Weights of a small transformer language model: tied embeddings.
Each number is 50 + 12 x the weight over its row's rms, rounded and kept within 0 to 99. Layers, rows and columns count from 0. The size before them is the row's rms in percent of the matrix's.

# layer 11 MLP up, 1024x256, rms 0.0494, rows 619-629, columns 0-127
105:51 24 45 50 58 48 42 43 44 43 65 47 60 50 73 61 49 25 44 36 50 32 41 66 48 52 46 56 34 46 60 59 63 37 51 68 27 38 65 38 44 55 51 68 54 62 26 56 47 54 49 53 54 52 44 71 66 54 53 58 50 78 47 62 50 59 70 49 41 62 43 51 67 42 21 45 59 20 52 43 42 53 47 52 37 61 50 48 33 69 44 49 62 52 36 61 37 70 52 48 56 65 50 37 58 38 33 40 56 52 48 43 51 53 73 44 38 43 45 42 52 36 53 42 55 36 55 50
087:43 42 51 50 64 40 29 62 46 68 51 43 59 45 67 52 51 42 79 68 50 56 73 52 41 62 60 58 57 55 59 45 41 32 61 66 75 44 52 54 70 46 55 42 46 67 43 83 50 54 50 58 60 26 86 48 31 33 65 52 49 37 54 34 45 40 30 38 36 47 49 48 77 52 31 49 36 50 39 56 33 60 63 45 32 45 55 52 67 71 37 54 39 34 41 51 34 53 57 68 46 55 41 57 60 51 39 61 24 59 55 37 51 50 69 57 51 84 46 54 29 66 77 41 44 50 54 42
114:52 51 61 54 74 59 40 47 26 56 48 45 49 46 48 46 33 49 36 42 59 54 39 50 59 53 44 56 51 46 46 54 56 17 71 55 40 43 42 49 43 58 56 59 29 52 59 62 46 48 65 43 70 47 36 56 62 60 49 45 48 67 35 73 56 62 54 65 61 48 48 56 63 70 60 36 39 47 34 59 56 50 53 45 47 46 46 64 65 71 74 73 23 52 68 51 31 55 51 47 53 41 42 34 36 64 45 53 68 40 60 57 36 44 52 49 36 66 64 28 36 30 58 49 49 37 58 27
086:44 33 36 69 44 46 40 44 62 71 37 59 40 34 53 41 70 38 56 45 62 54 62 50 47 51 49 53 45 54 64 52 45 42 42 54 50 62 39 49 32 70 37 77 33 46 49 55 44 57 44 34 60 37 47 49 55 48 51 47 50 50 41 65 36 56 63 49 57 54 62 52 49 61 56 39 86 69 36 64 29 73 58 48 60 52 44 50 65 41 48 53 67 58 61 63 23 43 47 28 37 52 61 54 13 22 43 40 59 35 47 18 40 50 47 73 68 62 47 59 60 48 56 44 67 48 19 46
104:34 45 56 39 48 57 50 39 47 29 57 42 59 51 37 55 65 59 64 45 48 32 66 66 57 51 54 47 51 39 74 51 60 51 60 36 40 44 64 38 39 62 64 38 48 56 62 44 76 52 62 27 61 48 51 37 49 48 53 68 56 48 65 38 33 44 68 51 40 43 37 52 35 20 59 76 39 58 69 43 57 58 51 65 75 51 25 45 46 22 38 62 66 31 53 58 48 45 51 72 50 36 49 39 63 40 41 41 63 61 48 48 42 69 68 52 54 71 60 40 31 33 57 56 47 23 67 54
102:60 62 53 77 48 41 47 67 42 53 40 33 50 63 48 66 55 62 30 40 69 54 42 48 38 55 57 49 47 55 54 39 56 55 75 36 57 45 57 38 52 62 61 45 71 31 52 40 50 55 45 49 54 35 52 56 52 43 64 29 34 41 63 67 51 39 55 45 51 51 60 47 72 51 36 61 72 56 55 55 45 51 82 58 51 52 34 75 38 61 68 59 38 47 39 42 34 68 54 52 28 38 57 48 52 38 57 43 30 21 54 65 61 52 55 64 38 34 25 50 72 53 48 46 46 36 55 36
096:39 42 72 45 32 47 32 45 47 36 68 59 39 51 20 52 74 59 55 49 52 57 65 77 35 41 50 42 61 68 50 49 42 52 70 30 44 73 41 61 48 44 61 42 60 46 54 75 41 51 50 49 57 41 59 50 64 50 47 60 46 77 64 36 41 48 68 72 50 47 58 33 46 56 46 43 59 49 47 23 60 56 41 45 32 42 32 57 64 23 39 59 32 32 69 68 35 52 71 36 48 42 61 47 52 69 41 46 36 27 56 52 58 36 43 60 23 59 43 46 34 48 35 40 41 43 54 52
088:45 47 62 54 58 50 65 58 55 58 76 48 49 53 38 41 52 46 52 48 58 41 38 35 41 49 54 45 55 46 57 60 44 66 58 35 51 55 56 34 22 50 57 25 59 64 51 67 34 63 49 69 60 61 46 76 30 65 56 72 40 60 39 43 86 75 47 64 66 42 71 65 33 61 37 56 50 51 54 36 46 57 47 43 66 49 69 53 78 33 64 65 40 63 33 75 50 53 59 62 55 59 31 44 39 62 44 55 56 48 62 54 49 54 44 34 58 45 34 48 53 66 53 45 47 56 63 37
091:48 58 53 49 47 21 49 59 45 73 48 42 52 34 37 46 48 37 60 57 42 49 70 42 64 28 43 33 50 78 34 40 48 52 45 29 34 51 39 57 41 38 50 64 65 29 43 52 60 55 44 49 40 58 77 51 36 35 32 60 58 45 36 41 43 62 30 32 39 37 65 58 44 58 64 43 32 59 46 38 60 53 65 59 48 57 56 45 44 41 32 75 56 48 34 52 69 38 64 57 42 74 39 57 52 60 50 74 41 41 58 38 53 29 71 57 64 71 69 28 48 55 41 48 58 69 28 43
092:66 56 41 62 68 40 51 40 58 43 48 51 69 36 29 63 38 55 36 57 65 52 68 63 75 53 68 43 42 57 51 81 62 45 53 61 42 40 77 50 52 28 52 60 58 52 46 50 59 39 60 73 49 47 53 34 45 34 44 45 48 61 49 68 30 53 57 36 76 55 42 23 19 40 66 50 52 43 38 64 39 42 39 43 51 55 44 55 51 59 54 52 60 38 37 50 29 66 50 70 23 59 27 54 70 23 38 32 65 41 41 39 33 56 51 70 61 41 60 47 75 50 34 56 40 61 47 44
098:41 42 62 61 49 73 48 49 53 67 55 31 63 50 51 35 48 47 55 46 47 19 33 55 63 60 43 57 38 41 26 66 34 56 54 41 69 46 50 49 56 34 66 64 61 50 61 72 50 64 63 40 58 46 68 74 47 42 55 61 43 57 67 46 65 46 43 50 47 48 66 55 40 54 72 34 28 61 45 58 62 33 28 33 64 49 38 48 59 34 42 49 39 59 46 50 50 49 53 41 51 48 59 65 49 40 33 63 53 53 48 28 71 53 44 50 64 46 57 40 15 37 53 55 42 57 54 57